config.yaml
num_hidden_layers: 10
hidden_act: "gelu"
norm: "layernorm"
norm_eps: 1e-05
bias: "none"
init_std_up: 0.0151
learning_rate: 0.0117
decay_shape: "linear"
doc_mask: false
Each number is 500 + 25 x the weight over its row's rms, rounded and kept within 0 to 999. Layers, rows and columns count from 0. Numbers have three digits each. The size before them is the row's rms in percent of the matrix's.

# layer 7 MLP down, 64x256, rms 0.232, rows 0-50, columns 0-127
100:505508471534482539518508448557519496505532502536519490516503523492499476486512467495507458466448536483451506516532507546505509470502520506500510459499489501514502538477526497472475511522505541504512441491509493503549516498524527468504444502457507515495538418507497526491531481493529465502508501451454523542495476502520483478514490525497481486501522493457508541486512529474448509542502
093:495491513524493484500494510494527494516471503479496506492484474461501548484499521493503511474481511517479499461475537497473481495522503502451479501519536503505524523511543502519542538482515526477449480480526533473491467504504472502483472507499508482532508525540487481508471465473504502530472458481481503538492543506486503499523505493532484476505517521539471491476473504506494459472484
096:476491518493504492543542486482508487473471552511488511524517517519504505518529493507491479515428533513459496489497477520483540520543487467495484505535501517486504509477520513519514493474515573447497543547515475520494477519504532521522495478565535514536529534513526543515506549509503498511483522468496478524518477502498478495482504515467515537470502467490498493473471481481524495487494
096:507516502531485477527509456476490512520509494541513567547487489483500524523499537528532500547476527484463514532471509525491536517456571533529485507481512515507526528505498504515478478500501484502468492490487477501505523506493525480504502504539543494525534498526516544554516505471495518516466514508541529540529461504505516493496525473497458476527465476470487478470425542458508519515470
102:502489485523455409498472503495487469440506473491509521502478486479435498494475498547510484519453507533474500503487524495511503455518474493469488506510524487492521479495501534525478490497500470529476505499435514474503488493481523486477487513494508539448523467490504566492504531477506504500463489524518456508513478485505511487522509535508497516491529527530498530516515523474523514496506
096:515465502463502551516495541510503529470501479525511460475494464508518478523465470489495479519517478480487469480490495480534533467467480486541513550503446516470464478534460474549511494464501511525474505525496518491499484506527486504524503526519524499485488494516511482533492516482492535513473499498492484464510533519490518499518462503572518492445499487520499496499494514495536464477507
090:478503494534501493494496519481429493496463536518489530525492481506547494496542469484489494517496478508539482459447493482561479502490485498516482499492492517495480488535459488496506509474493528480497475462494500513529509511486469517499461491560486492525457466524531530483498509506505539517470504485504501525503510542467485485537490442486475488481467442474483481513513511503498478532461
098:501534522486486517490476471514539492497526496500503508510542508507500498538486502481518543465561488510506476475466518514486507517476488485448552483468531507486500506461536516521527495468509500515483502533523506482491491485527502500532513491488495456541499501504519530509523550507482547516530506566424490470530507497518473538477508482523514484523487534503481488459460487501484523485506
103:490504503486503510505526518469514521516477494504521524497481503479455543520530533494507461498523483508474494488487514529568483492557522489540491532507489496500477558489503452509530508491496527475487525537527446517482512518529506453489486524518513490504537433520484512514509501484498510479415547476509488519509493495487522506566495489516516463480500516568464481494500498489507471492484
101:514519435469506537481483535498495495508492502472501491519473527493494477493551465524477549477510475482513472495515469488454479481489474479532514495512499479458476510481502522551457467475504568534545548477487529507555481465485500467484508512484473532513529520527490476476507454492500506525464497470498479491506480508479499462490500509532514534474500510470501504480497498521488489492506
102:478485466483441500502507509541515509507511517514507497506475464498506481501512524504492500506412501519503481510523510502511493498495492466488511473511490472478491498508479481525515496504445520463475503535473526503478490504477509454456516505504510545472544508501464498527515516539478478479475450474521509513541516510497492492490480532465507506494579484485524487555492494497547509495478
090:471496492505519532480491550550528510490497525492522498486505499485483517539489496499464550514486462489456505506482512491507528524525515521534536531491488513517519521506531476486440514465500522489528518520509494495460512470483467543495524529488499485538494476491483513513561458489497533517486524505498494506501484521504534557485467513525480485484495576514508496457525504522476515485518
097:511521513519500489496515502458494570476485518550511551566500534520484473480499543509493513518526500488485500483518517504460495543553512516485527530484533535505554537493482530498517507541431520497527519504537509466537545473512519488509519527506557491498502483499517468494532482482451525504492517499495514542517491559527497501508556478489496487492512524520535462528495501455496503540482
090:490495492489468552496491534546541483528498467508498529487473489485499509462505492548524526511477465493524501487503439479546448533525478491494498501471520453490476465518500514510476462471516485498509493496460485497510498499487494487473535504452497497491454469486506471485527503457470466478490527482465460476500500493483530437512484501479496533501553532519525500523541533504495525480488
101:491524487508476518478542479495537501450516466522477527486513509516467453527499495501461490476468501520480448523488515525518504494515513511522491487516509511505500534502504499529499495474547479462529508475531535532553497480501512513461519521468480481515509521508510453484504531486515521520538493498472485474529535576516503522464516518458515456507545491520503507522501511462453455486500
093:483480487486496448518466530542509474522488505501476470520520498491535522473489520510529495495515501483487477507537500504484523550499507521475524503484429498456520489453518541462534525492480543509478514483527531504523510493510483518523471497507499548516505509519494474478494470481487501499504525521519503496482453503495517501499509514532505527497507462463477496501516531513556525473512
095:540522503486486492481477504523498494475483496499481513520498515492483538508529459488489443491496548520493510528504468496506494484549491463497495509490515474478511510490522501516544471486497460492449513506475481480446502514532482520482495517452500504499490488472530480477466531482508482498460515524572476472484533470480478541500548508457479524496528555532476492515517565490508519496487
097:517508534538539506524462468463498486520511551496511476539494474519487536521458506514453491488524507523564498464489504511488503516535502496492509474459509488494498525491488490472483482500466462471445475489484523475450480535510507523559498482496477554431501511470527492500509539445501505490514495492483492488460502484500462499487467504525480509508535518525501542473571492476516470491488
110:498490493525454470504494481473493532495483509513484506511470579538509446498512469495497498466527480532491495501508531509490512480492517512496516489541481516521497525520459471544489465504518423492528496453471498488462471523481484500521528504487540483484506501459485530505523446534540489466447489531490491491460528490527482521548523521486507421481534498535510484460495452535474476526514
098:469552509503515497487459510460499501447484511497490505485496508519507500505484460480526499459487503515458524467482534538475492488529535507501464484475526523498499528477444524436513501505541527517483491468521483489491498504493534469493484560478498484486499525463507531522486472530509524456472460486463512491455519517506494520488480508524493510522500496482510501483510479541447485503507
107:498453495513494515461443501467500500496520501498521473463506472485483490520482489494535480504531511515430531507493510536554463512473490486485541489514498498512490495503520492481510530540510510512466515524496533471543486584494528499496502477503522476510472509450493491493485485508527499516458521472518509449445547449512494493530446500510533515505489523507494514449523507496535479511487
089:487506503499505492498459500527508472508486549483499545491525482501529532498508492509504503524494486463482511457512509469512512480553525519492462506508473483512471468514517477481480509459462482497447514465516524513509520509566521527484516493494527497512489470506532505534486447493547491520484493527501502531481512487502488487506450511528470486509501461516499490524468519508528576526533
094:527483498526475464514547490469484490481504480519492493487516473500515516520481455521474533510487512464510486536497472504556451511557502482502515541494503539493504512494480521497484511489525502529515503494462482506519495513458530493480557507494529535522460508502509505502479534447551538491499515503509514501509545504495432510532482496533493530528519482481489443464453525537434471521500
108:494577481505476527507464483505506505514520500521514442514468489470473531504487501460481501481529475519516493501515516525476489518531531522486513538485496511513481523544475471485490497489512499492460485537497501541523505476519502490521486479476494468515478478551513460491522449552490529442514493495516512513528521477498485533481526487494497454498534491549482461489489532515530499518475
102:558456512529481451553517481495476503543490483534511481518484513486513505514489473504508506524509492458526477492504494507490487533478506513492507500487502513493501483548467476537564495514523485487543520553519489548491508506488509517531492477486505478501455494519496478502494530496495526559501523536480510495536504477515469517488531485492505536513452501430495495426488515526485506516481
090:492518494485480486504494513480533459519477464461425550491497511488527474480490499487493501498534526482483501514510506467547521513459501464527503503524498492474470506515495486528543499457505515492511514522503515515506466523480473505499479474469463561551507489545446489488485536474527532489508500527503446454522520490496511496493525478524523479526507479527489491471516488480467502459515
116:499466517468562498455484519487514476506505511492517503488504486486543473516521488474481504504487527487475523487482460496493499542493489506456536504535512465523506516484465513487511536485472511487498496484501482494489492521465463520520527478488531487485479544485506510511490519525512518498510516503526514485483545548480500516495514497468477532518534510489474496481522524510468514478523
083:482474512538496473516501487455526473508475522480504452530507511518509508499510523507513482486504505487478536498479472473500433501530505519495517474528494511539501490489508507501489534478479504541509523508545508488547520505565501505548510493488504508505541539496472485500512559502503514466466521521492523514501500478477477496503457520502470543506516500484508525527525506543509527506537
109:557468551496520494487509506499519498508475497507513489488508507466459527551509497547497478519557493468531513499533515530520539521505510489500463545499522490502484513488531498486536491503499462550508499530530494513463484528495495513536523470566480509526509461520486525524527544480496467495512534524473500490493499489463475507480500510488494519492509504542423446460515488484540527491492
100:495524465495483504493463521531565524517495495501497528511518491552484549514531535468506529491487483503508485516505509503461504542507532516480506488517461529529526502548498492493485475535474513498439518494496484481513513497488494529484483501462515533501510513496509484490511486450520539504509482512466523502495490482562521509475492495485476508494459506490471491474463501560536487512514
092:478538513464467504492483537542480510468517497531477497514488545480481487488490504537479537460515478485537509495503485508492541464527488508472489505470495492513448465512485510474525498497486506500531476510476494486465477489501485441493501496473479476464451483550446477455510479503520490524530479494538530479507499471528502536498491465521503498527475481490487480489469508484479523517469
098:478487466494460516481542515498521500477478505534482458523556491544509506537545520532511509532490525508499469453489544464476525497523485507479559508539493446503519465523478514490541485496513500480506559489517517528535496466504502500518450497536486490512523534529509488520539530475458516491478539564521478459481505501522522503504483492496485477480489491465505465516501500533531508496501
096:528430511492468490516472535550525529506514508523528500493488529479486498496496506486539500520528541511486514481523523524518476499524521504472468514535519489538513537480473524510497486529515507552503504515520483472449517478492482489483483514518533527523531478487489532562521503459487546476477494457470511534469480538538498484567508508458511486500545512556500488526516505527467495507552
102:476497509532513513535499506478493517478485511529504453515557496477495499530497474451503505497479508493497492500525563524527494509504514515511546554518487523525493497495559516480553496523462536502590493495522518474508493488521490571492488490520511516543469511498488515529485469547492518492528523518472490505487472444507493519499495476510499524534460498510480509515515496504535496533519
098:509467494537521506482500531560474493521501489516486506512522522484528524526501536512489504485500485521556465517499510505458492501465495478528509474492485509492491512492509513536459480478491521497512501505487543535487463497522475450519484487526501512517540478550494510478502442518513522478537512457528499501500498499482484496512525523491506519533513450528463494489470444529448542486492
098:492495507473472478503543557472505508500506521539514457500463512534511510504484508570511518503492423493461522518492490485494474472469499491488504512504506494510488469503498549516457499483502473581512492501479515463532456461507479461506499491457465462515514525495510465477460513489470533491528474441525493504534453462528498494487498492534519521459493520513491507492476475533462455503466
098:516485500477496459496503549521480491545490523503495454474507496488476523476481507563468525477490430479497468472501529495505500463505488502465510518515471480496526473499515491497477514476441473518469511497449526513492491519477512494490473539514510502498470537474487475518550484556547477499480548507528497524484472462498505484563471514515508490484505499514504495532495513532526505506546
093:486549425528498560499501491545488490518518542503513492508493505491511478501490513475541488506510480513506507493494549499495473465527512522566482509430510504532511497518506505486530491514536500511507480468505498526556501506518488448483470498494510494503526464454473501501474507478522452484494497483540536501490543465525488524503506501541486490552487502447500509482499430514483553497479
103:479521511466475516509493479522471496535517513505463428539482556518547557491448492545527507531574481464481484494489501479471512498415497505494488510459500513518502471508482499559481499496498486507531526533471494538525507456503501512535491514520493477511484545507513488501505490505500521522495494524510529513566471499519506508539501499509493437505486509502514489485473486514481511533489
094:499473492502488499504514491498509496511522503517482520508447497523524508487506506506502503533471511478505524501511465514506495506483531489531473504450508517492480502566499528485485490504463521498561464480527503509481527497519521481497515499464502465497479500478498518484504540557506489487502480501528529490501536516485516499529473494500498501490506545532525490464461470509513500521471
114:485534508489475492504456475460492493527504526544497527503495519490512545491464506544522527478497435466525490449502480518506459485469494505470485478470511499507508532466479510501527478529497452487530513519503479458469517499527492471511514548487496485497497542504494470496476476514475488434554467517500523524531498556541519483512474487531516462510512502506517460493498509472466456490486
102:517496475521545496489478523542498486529531525501504468510520496559468517545523515522479517516531522514512484544494531515502481488475475497517497510503495497528520516473538467503468502495502459517426562489538498520521483500525482481509543501542475499531544500502547498481514489479448462501513498492464481514508481504501547544490489528475486534506545482469471495525503486482493560485516
103:518475495490511511495494506507500500498453485491505541499436540502541502473513479489503474476488460489527500502510495478521452494437512491487495498481455488490480482505526481502492496488474468529508483496448464468507520512486480507438513558437473493511450500425489478477482558456477520548509496493476500536531506538493474496497505478506500506479512477476520486533503508504471509516473
092:480568482537482468524568481543486488535466508507483535499462533506505451474504510491492517476489489524494547475504491507523494539491476513470497463499561506523472473504503515464479444494488585469418482496508506463525526490495500481489456503498514539491471487489514484482529528494513524513487497490503494492511502520502505522519504502473505507506504524514499512527552507519505479503465
101:477516484510476505491506454509481499545482484498483510494489499463519481461486495481505528500519527540482477498523488502473479514504483491454452544533455522478495487501528463454523514493499491485550486500489558513516511492479498514463485535493501525498498501503470535491498577529522521454512503478489515503506482514521499470507532539483509500460552497540523496531545483503449461493510
114:467487456463505486494510487443485514451476528503518505487472471534515492444454466447541482451522513466477487506486456495479511503547512492478429519481475515491463489472507472512538505517491482503496500471490527476497526466478513488487506493476482452489510512464480528505473500513513510513470510485502520512477512515513469476483489461548515478485526485498511497534508484500504489535454
103:465499484488499471518508454427526483515493486502490497496472485504540487498451532544502479496520459476474470488490497500497503542464465508489504488464500518498536480497534472495521470497504488521453523484459511539448492528484489502548518500555475489502468473486539483524516485465501549496535511568532498501495514499472481471524477512564515467516491510462487525463522517492494519468487
090:489471473537507563494462477526472487492460494493476509501503487547498468514548513509510502508511488525503519477527514493488465520476489532491505483527513493500495493485530519470495509478554500439570528475499515494500519512513485505503510511492506548533549510507503495481480470472515489454509471477542519515483518540492512482533502502533526507476539544525493432556534484496529460498492
109:498508481532470427516538487463507490501511481542516537502495481476538498494497467506527504518487511443518498489522499506540529490541502511508540498520511502515534497504491484541495479531519513500531523487522510511523528500511487538475511505463526479508501522512499461513511459502504529501500495506543559533521479528514523485502476471519501488511504481398523444500492490503542492494496
090:489492529496519444525514491509508469449547502495477558499501511491490499502507459476501518513506527493509510515512486471476503491429504478511499444546470516490482509514532519513451492467466514481503533503506509520494482478489491516480528512500491503549510535528525485498503501523510534538510494482438484531519511585489472528450533486464480511497508441515484469519555501473460505459482
110:476469497499494447449494514475471498537478531497497485497489475515518468509519526487510479514514516505490465516522468488487460520433490498517511495471485493520543507496492486481465504466478506490488502466473547511513493559512466579504440475505498466518471509455528520540472479480470506534506505476533488500474461486515434511489469459474533480518519505496501492564445493506501511485518